config = dict(
    n_layer=19,
    d_model=256,
    bias='none',
    init_std_o=0.0,
    init_std_up=0.0365,
)
Each number is 50 + 15 x the weight over its row's rms, rounded and kept within 0 to 99. Layers, rows and columns count from 0. The size before them is the row's rms in percent of the matrix's.

# layer 11 MLP up, 1024x256, rms 0.166, rows 503-528, columns 192-255
091:00 53 68 54 30 57 49 54 53 69 46 58 92 08 40 46 50 35 59 47 54 39 28 37 34 43 63 20 74 71 48 43 47 56 71 57 43 26 51 51 43 75 62 39 46 66 43 31 63 52 50 33 40 59 43 48 44 44 52 50 70 50 58 20
115:43 07 36 58 44 10 59 27 27 42 26 53 60 52 51 42 35 60 72 63 18 34 70 67 37 47 34 62 61 43 46 44 60 55 18 46 80 49 45 56 17 46 54 54 32 63 54 24 55 48 38 42 68 29 76 78 19 35 60 46 66 71 44 50
104:39 74 32 65 59 53 26 67 46 42 53 47 61 46 37 52 66 63 58 31 34 52 58 52 28 49 70 42 68 54 88 62 53 42 47 48 77 66 79 70 48 63 44 72 68 49 67 32 38 30 57 58 42 46 85 40 36 56 18 61 34 38 53 09
103:23 77 47 56 40 51 44 54 47 39 36 35 23 69 42 60 42 34 72 38 56 36 71 27 47 70 46 63 52 60 57 47 27 61 56 40 54 68 59 72 07 52 50 39 43 75 54 60 57 58 46 46 52 81 41 61 37 63 46 55 32 68 36 59
093:62 46 55 51 26 59 62 52 55 09 41 53 62 41 41 36 58 45 25 40 38 71 31 53 63 40 33 68 42 51 52 53 36 59 62 30 50 38 65 40 46 45 66 67 95 55 36 81 64 68 69 59 20 22 20 63 29 73 31 47 53 55 80 72
083:37 44 32 68 63 40 55 62 52 23 48 64 24 87 64 54 62 70 55 67 50 45 42 45 40 34 63 37 46 51 73 73 37 22 45 56 56 63 56 46 46 44 78 60 28 56 39 61 47 48 15 47 39 34 54 51 54 62 54 50 18 60 16 60
090:30 55 36 46 37 63 41 63 82 56 68 34 14 34 21 43 49 53 58 51 56 14 43 72 66 22 57 27 60 27 31 45 11 44 39 47 44 40 43 66 50 38 58 49 40 31 58 37 29 25 61 68 41 47 42 47 57 56 76 46 54 29 55 17
099:78 71 48 24 56 35 57 63 24 48 29 62 53 56 65 62 50 69 14 40 39 48 36 31 51 42 41 53 46 30 65 42 36 68 15 39 68 61 26 53 56 41 56 43 62 70 38 48 31 40 62 49 23 36 63 73 34 50 44 61 27 11 50 43
100:68 30 52 46 51 57 48 54 59 32 72 20 62 49 50 70 49 65 45 28 82 69 63 67 24 51 51 58 63 48 52 63 28 47 64 93 32 61 45 62 64 59 57 80 55 59 41 60 55 43 36 35 47 39 42 38 57 65 56 55 41 75 33 55
084:40 22 58 55 57 47 41 42 50 51 44 41 69 62 57 37 42 53 54 37 62 54 48 36 55 51 34 37 86 30 23 49 14 70 38 35 48 79 39 56 77 41 45 62 40 52 55 49 54 37 47 40 60 41 71 39 61 16 51 67 15 54 55 50
109:61 57 75 40 64 64 64 76 72 23 57 34 73 51 27 43 23 38 53 48 50 62 52 53 26 36 72 57 63 43 39 64 72 62 34 56 62 35 23 72 65 26 14 36 67 32 62 41 56 43 44 50 47 41 64 45 27 32 48 60 29 57 23 33
107:59 62 32 64 42 45 37 45 62 27 43 41 64 42 37 38 32 47 57 42 64 33 54 61 49 63 84 59 46 53 51 64 28 41 48 53 65 53 24 53 22 71 46 69 27 43 54 41 56 36 39 40 61 45 58 52 06 60 53 54 46 75 57 37
100:27 31 50 50 82 52 70 66 27 68 38 40 71 68 46 43 61 50 34 60 67 22 48 26 48 58 53 52 63 82 70 49 50 37 58 32 59 58 56 39 56 31 42 30 59 31 59 75 54 43 80 55 56 28 76 64 61 53 60 42 42 28 29 40
064:40 64 63 58 80 58 47 74 43 50 65 33 52 32 25 58 51 54 46 77 43 22 46 51 37 75 44 44 66 33 49 53 53 59 55 44 57 33 73 28 56 55 73 66 30 55 42 32 67 50 48 45 30 55 50 55 62 56 56 47 45 46 42 45
101:66 54 60 48 39 46 50 46 70 20 42 33 57 58 73 66 25 71 56 47 41 47 50 47 53 62 43 64 14 74 44 52 45 51 41 37 57 54 45 82 41 53 26 66 79 47 47 53 45 48 55 39 25 71 25 39 69 43 59 53 44 73 72 76
101:53 55 48 47 38 49 48 68 35 16 59 38 37 40 37 41 64 36 68 46 49 78 66 69 72 37 37 62 28 55 52 38 42 41 78 32 45 76 60 48 02 58 36 81 36 14 73 82 23 52 61 54 45 72 44 73 44 61 43 29 76 29 26 49
098:46 62 76 57 33 37 31 76 09 76 65 71 39 51 68 48 55 57 53 42 62 39 62 54 38 57 45 60 48 30 31 58 34 30 62 37 70 23 34 39 26 46 38 69 39 30 67 63 33 59 42 41 64 47 60 83 42 36 55 32 42 69 42 43
093:71 44 38 54 57 44 73 72 67 48 76 28 60 34 37 50 61 38 36 42 55 48 45 68 24 73 55 53 39 30 62 59 28 42 38 52 24 68 43 42 61 25 56 44 31 36 49 53 58 51 42 57 29 49 60 52 67 38 59 22 35 51 63 76
101:77 73 57 42 34 28 41 55 65 66 37 55 65 33 51 55 37 50 32 41 55 52 60 16 58 55 67 56 42 36 43 60 45 41 62 42 55 51 63 34 59 20 13 50 52 58 50 21 50 27 48 72 50 54 48 42 47 60 38 42 53 68 69 60
088:63 50 39 57 43 31 55 67 56 74 38 61 35 37 44 63 57 47 36 52 60 55 58 65 53 28 42 61 37 51 51 45 60 66 38 15 70 39 62 57 56 77 65 46 15 56 46 18 51 37 47 47 57 24 45 53 67 88 65 53 38 50 56 00
089:36 80 42 29 72 59 63 43 76 40 50 75 14 32 40 64 22 53 61 57 71 65 23 47 57 49 43 65 40 72 30 44 33 42 54 71 49 35 36 46 62 43 52 18 47 59 54 34 43 51 80 36 56 37 68 50 55 64 44 52 51 57 41 44
093:59 70 38 47 61 57 47 65 65 48 30 45 65 53 51 25 50 44 49 28 42 51 54 54 41 61 53 42 54 40 65 31 42 32 41 46 57 41 68 43 54 80 65 38 45 64 42 46 61 51 27 30 43 53 63 44 45 77 61 51 26 48 26 52
087:60 44 44 37 42 63 26 50 64 51 36 60 54 43 36 58 49 53 27 59 50 52 26 45 28 61 37 55 35 68 42 86 42 68 59 80 60 39 48 50 55 72 68 54 63 57 68 63 29 55 68 54 59 61 25 62 37 60 31 57 33 48 70 60
089:51 45 51 81 26 63 52 36 49 52 63 64 32 75 47 31 68 49 52 23 71 62 63 59 21 76 55 47 58 41 38 51 64 54 27 33 55 51 50 52 54 48 54 13 33 58 46 67 40 72 38 44 48 46 57 56 56 68 56 71 58 61 62 24
106:36 67 48 38 41 31 52 16 54 42 50 55 73 50 49 50 48 35 51 37 62 44 25 48 40 34 34 52 35 43 17 66 57 52 28 82 53 55 45 58 50 56 53 48 50 40 33 44 29 45 23 35 28 80 75 52 46 29 61 32 33 66 27 32
107:75 52 46 42 60 44 15 68 60 49 51 38 45 58 45 69 56 30 36 47 47 43 16 67 17 67 60 69 31 37 71 80 58 59 60 61 35 65 70 55 63 67 66 34 84 47 57 53 39 53 67 34 57 39 78 61 54 57 23 34 41 77 31 25
# layer 11 MLP down (transposed), 1024x256, rms 0.0815, rows 503-527, columns 192-255
089:69 56 46 79 43 56 23 59 58 51 51 36 56 60 75 64 52 71 35 33 68 36 00 28 33 46 37 45 39 34 72 38 45 69 56 33 28 40 36 68 42 36 44 39 29 22 32 62 48 71 64 45 84 65 52 49 59 67 55 34 87 57 50 55
110:17 26 61 47 57 15 44 55 74 30 22 50 90 72 65 46 60 31 40 60 78 47 79 35 50 42 57 60 63 71 71 66 59 44 41 59 66 87 54 44 54 49 84 48 55 77 43 55 51 43 47 69 78 52 35 41 86 35 41 53 62 52 42 62
095:81 65 51 60 55 41 41 48 34 63 39 71 54 57 85 41 68 33 51 63 53 56 59 55 55 31 64 69 39 39 54 58 23 58 80 63 58 21 57 24 55 19 49 62 31 46 60 29 30 56 35 70 59 40 43 64 32 54 43 61 43 24 57 17
109:48 37 55 48 44 30 37 59 60 59 60 49 32 41 74 56 34 51 90 65 53 62 28 41 36 69 37 56 32 62 60 49 61 42 33 59 38 46 39 40 46 52 38 24 35 34 48 95 62 41 42 14 30 37 44 46 44 23 32 69 65 35 37 31
096:35 82 51 30 57 46 41 56 69 78 52 47 32 59 59 46 40 09 37 61 53 14 49 24 74 43 55 62 59 35 52 30 62 28 94 54 39 60 73 46 30 59 62 53 47 31 63 60 48 48 31 61 75 53 70 55 61 17 57 28 38 31 32 36
083:30 44 59 41 43 65 49 52 74 32 56 52 49 53 60 64 73 34 71 51 49 72 44 58 47 42 52 56 70 53 70 45 51 82 59 52 65 41 32 54 36 75 58 76 50 59 79 75 50 60 32 48 86 42 46 53 53 45 75 83 63 47 48 61
087:42 43 43 47 65 38 35 12 44 60 52 57 56 62 61 50 51 55 46 38 48 64 38 60 33 50 71 48 46 66 58 62 58 43 57 32 42 60 54 43 19 37 55 59 71 35 36 08 45 67 70 28 40 34 65 44 34 63 34 52 51 65 64 67
099:61 56 56 46 25 28 50 44 50 28 49 57 63 77 55 68 74 57 53 49 55 66 49 48 99 65 73 25 66 59 64 54 26 46 44 46 32 53 60 35 35 77 53 60 50 26 17 41 31 23 51 44 47 56 33 63 48 62 42 64 73 70 19 53
102:37 20 52 47 23 46 46 44 62 36 39 72 32 45 68 51 77 49 40 19 52 49 35 50 57 54 68 52 34 28 61 76 42 59 43 27 49 47 60 52 34 24 56 50 83 23 67 40 70 38 30 58 56 29 59 75 53 56 42 65 40 51 43 55
089:59 56 83 20 79 66 46 55 65 36 57 62 26 17 59 48 44 25 42 54 46 44 49 80 53 52 62 72 44 55 35 55 27 49 72 52 60 52 55 34 43 52 50 59 43 62 64 64 84 69 38 77 63 52 26 82 71 29 49 39 62 37 46 42
117:53 56 51 75 53 41 54 41 57 56 67 66 54 19 40 51 38 46 44 49 57 28 59 54 58 59 44 65 50 44 43 21 54 28 34 44 53 71 39 46 60 63 51 59 49 18 58 61 69 32 53 69 79 33 38 48 56 26 55 66 58 67 20 52
104:60 31 46 62 52 32 53 42 44 62 46 37 33 49 61 51 44 49 62 42 57 57 78 53 49 70 34 32 48 46 54 61 38 68 53 61 33 60 43 42 84 39 36 81 56 73 31 72 20 36 42 49 76 59 67 68 52 45 47 49 73 18 51 57
107:42 51 46 49 40 38 29 72 39 50 52 38 37 32 68 52 74 56 51 78 26 78 31 67 32 55 36 50 54 40 68 68 42 65 68 63 53 62 54 57 54 43 30 50 50 41 63 39 63 47 58 45 83 61 39 49 57 47 46 44 73 81 31 60
059:56 35 42 58 53 48 58 68 66 67 41 29 61 30 73 28 59 56 51 38 65 50 36 59 26 54 59 43 54 40 43 45 80 73 47 52 54 49 56 48 47 58 43 85 70 44 36 63 58 53 59 81 69 42 49 32 52 23 72 62 58 52 38 41
097:38 54 40 34 44 45 40 68 53 36 24 58 50 60 60 51 51 32 56 71 56 38 49 58 32 46 36 54 46 44 75 53 47 41 61 34 25 29 55 47 44 69 46 34 49 78 30 30 34 48 66 36 66 81 64 68 34 37 10 56 31 45 48 34
098:64 34 28 56 48 44 56 62 55 45 47 44 55 34 69 53 66 44 60 58 28 51 09 38 37 34 39 29 50 56 61 52 69 52 60 50 63 69 87 41 67 00 75 50 64 58 19 58 52 48 44 48 60 40 54 28 39 58 53 71 62 61 33 43
095:34 43 66 34 74 62 79 49 73 50 33 60 46 40 64 47 82 42 57 66 33 67 63 29 36 54 38 47 48 39 23 42 68 45 99 59 64 68 34 63 57 50 66 43 59 38 49 68 43 58 35 58 51 55 65 68 47 60 63 53 66 66 34 69
087:41 43 59 47 66 81 22 62 55 36 43 29 47 64 35 60 65 55 41 64 47 79 57 29 67 25 40 84 62 49 58 47 55 78 40 59 33 80 55 58 61 59 55 54 21 46 70 78 34 60 75 10 40 28 80 69 43 51 17 53 26 66 64 57
104:51 67 39 51 36 76 57 78 70 59 59 61 61 60 72 47 55 40 49 49 63 27 45 34 55 56 42 46 45 51 38 48 47 43 66 26 57 56 59 60 56 65 41 43 61 64 48 42 46 66 52 99 53 56 17 30 54 87 69 42 35 45 53 40
081:46 52 50 44 81 83 45 38 48 13 54 15 51 51 42 33 43 51 64 37 42 37 53 31 52 54 37 68 63 62 41 49 39 42 70 75 52 59 71 60 38 56 52 42 63 28 38 47 37 73 51 58 51 54 89 56 34 45 40 49 52 63 54 74
089:40 44 44 45 58 46 56 28 53 58 36 56 56 35 62 68 59 65 79 30 52 56 45 38 51 64 38 54 34 59 58 60 54 30 35 64 44 39 45 58 73 32 54 50 53 20 34 40 51 39 61 35 51 52 50 39 40 47 57 22 60 47 32 45
095:52 33 34 77 54 23 50 50 36 40 61 65 44 69 53 47 54 63 63 61 51 61 32 67 75 45 60 51 60 35 22 55 25 62 58 45 46 67 56 48 58 45 20 42 43 45 33 61 29 48 48 43 72 46 80 53 49 45 49 63 60 28 78 33
083:45 47 31 40 56 46 33 31 70 67 64 36 72 36 44 62 48 45 61 58 34 66 43 81 40 15 38 53 19 62 50 49 33 36 46 36 29 55 18 45 70 58 34 60 45 53 33 52 26 48 44 53 50 66 40 54 54 31 51 58 63 63 21 67
084:30 48 34 53 44 45 72 58 49 46 26 33 51 43 59 66 78 40 32 78 35 63 69 76 55 92 74 43 48 70 35 41 65 24 45 73 25 09 61 66 62 39 34 59 46 42 53 48 53 41 44 51 47 66 89 66 37 52 54 37 62 52 28 39
100:43 72 43 42 45 57 48 18 53 69 55 25 54 59 64 75 38 47 58 64 43 40 43 41 45 58 36 48 52 47 59 70 63 45 49 47 46 53 67 42 69 53 83 24 51 39 47 56 30 52 46 71 72 30 76 57 58 57 40 10 68 62 76 29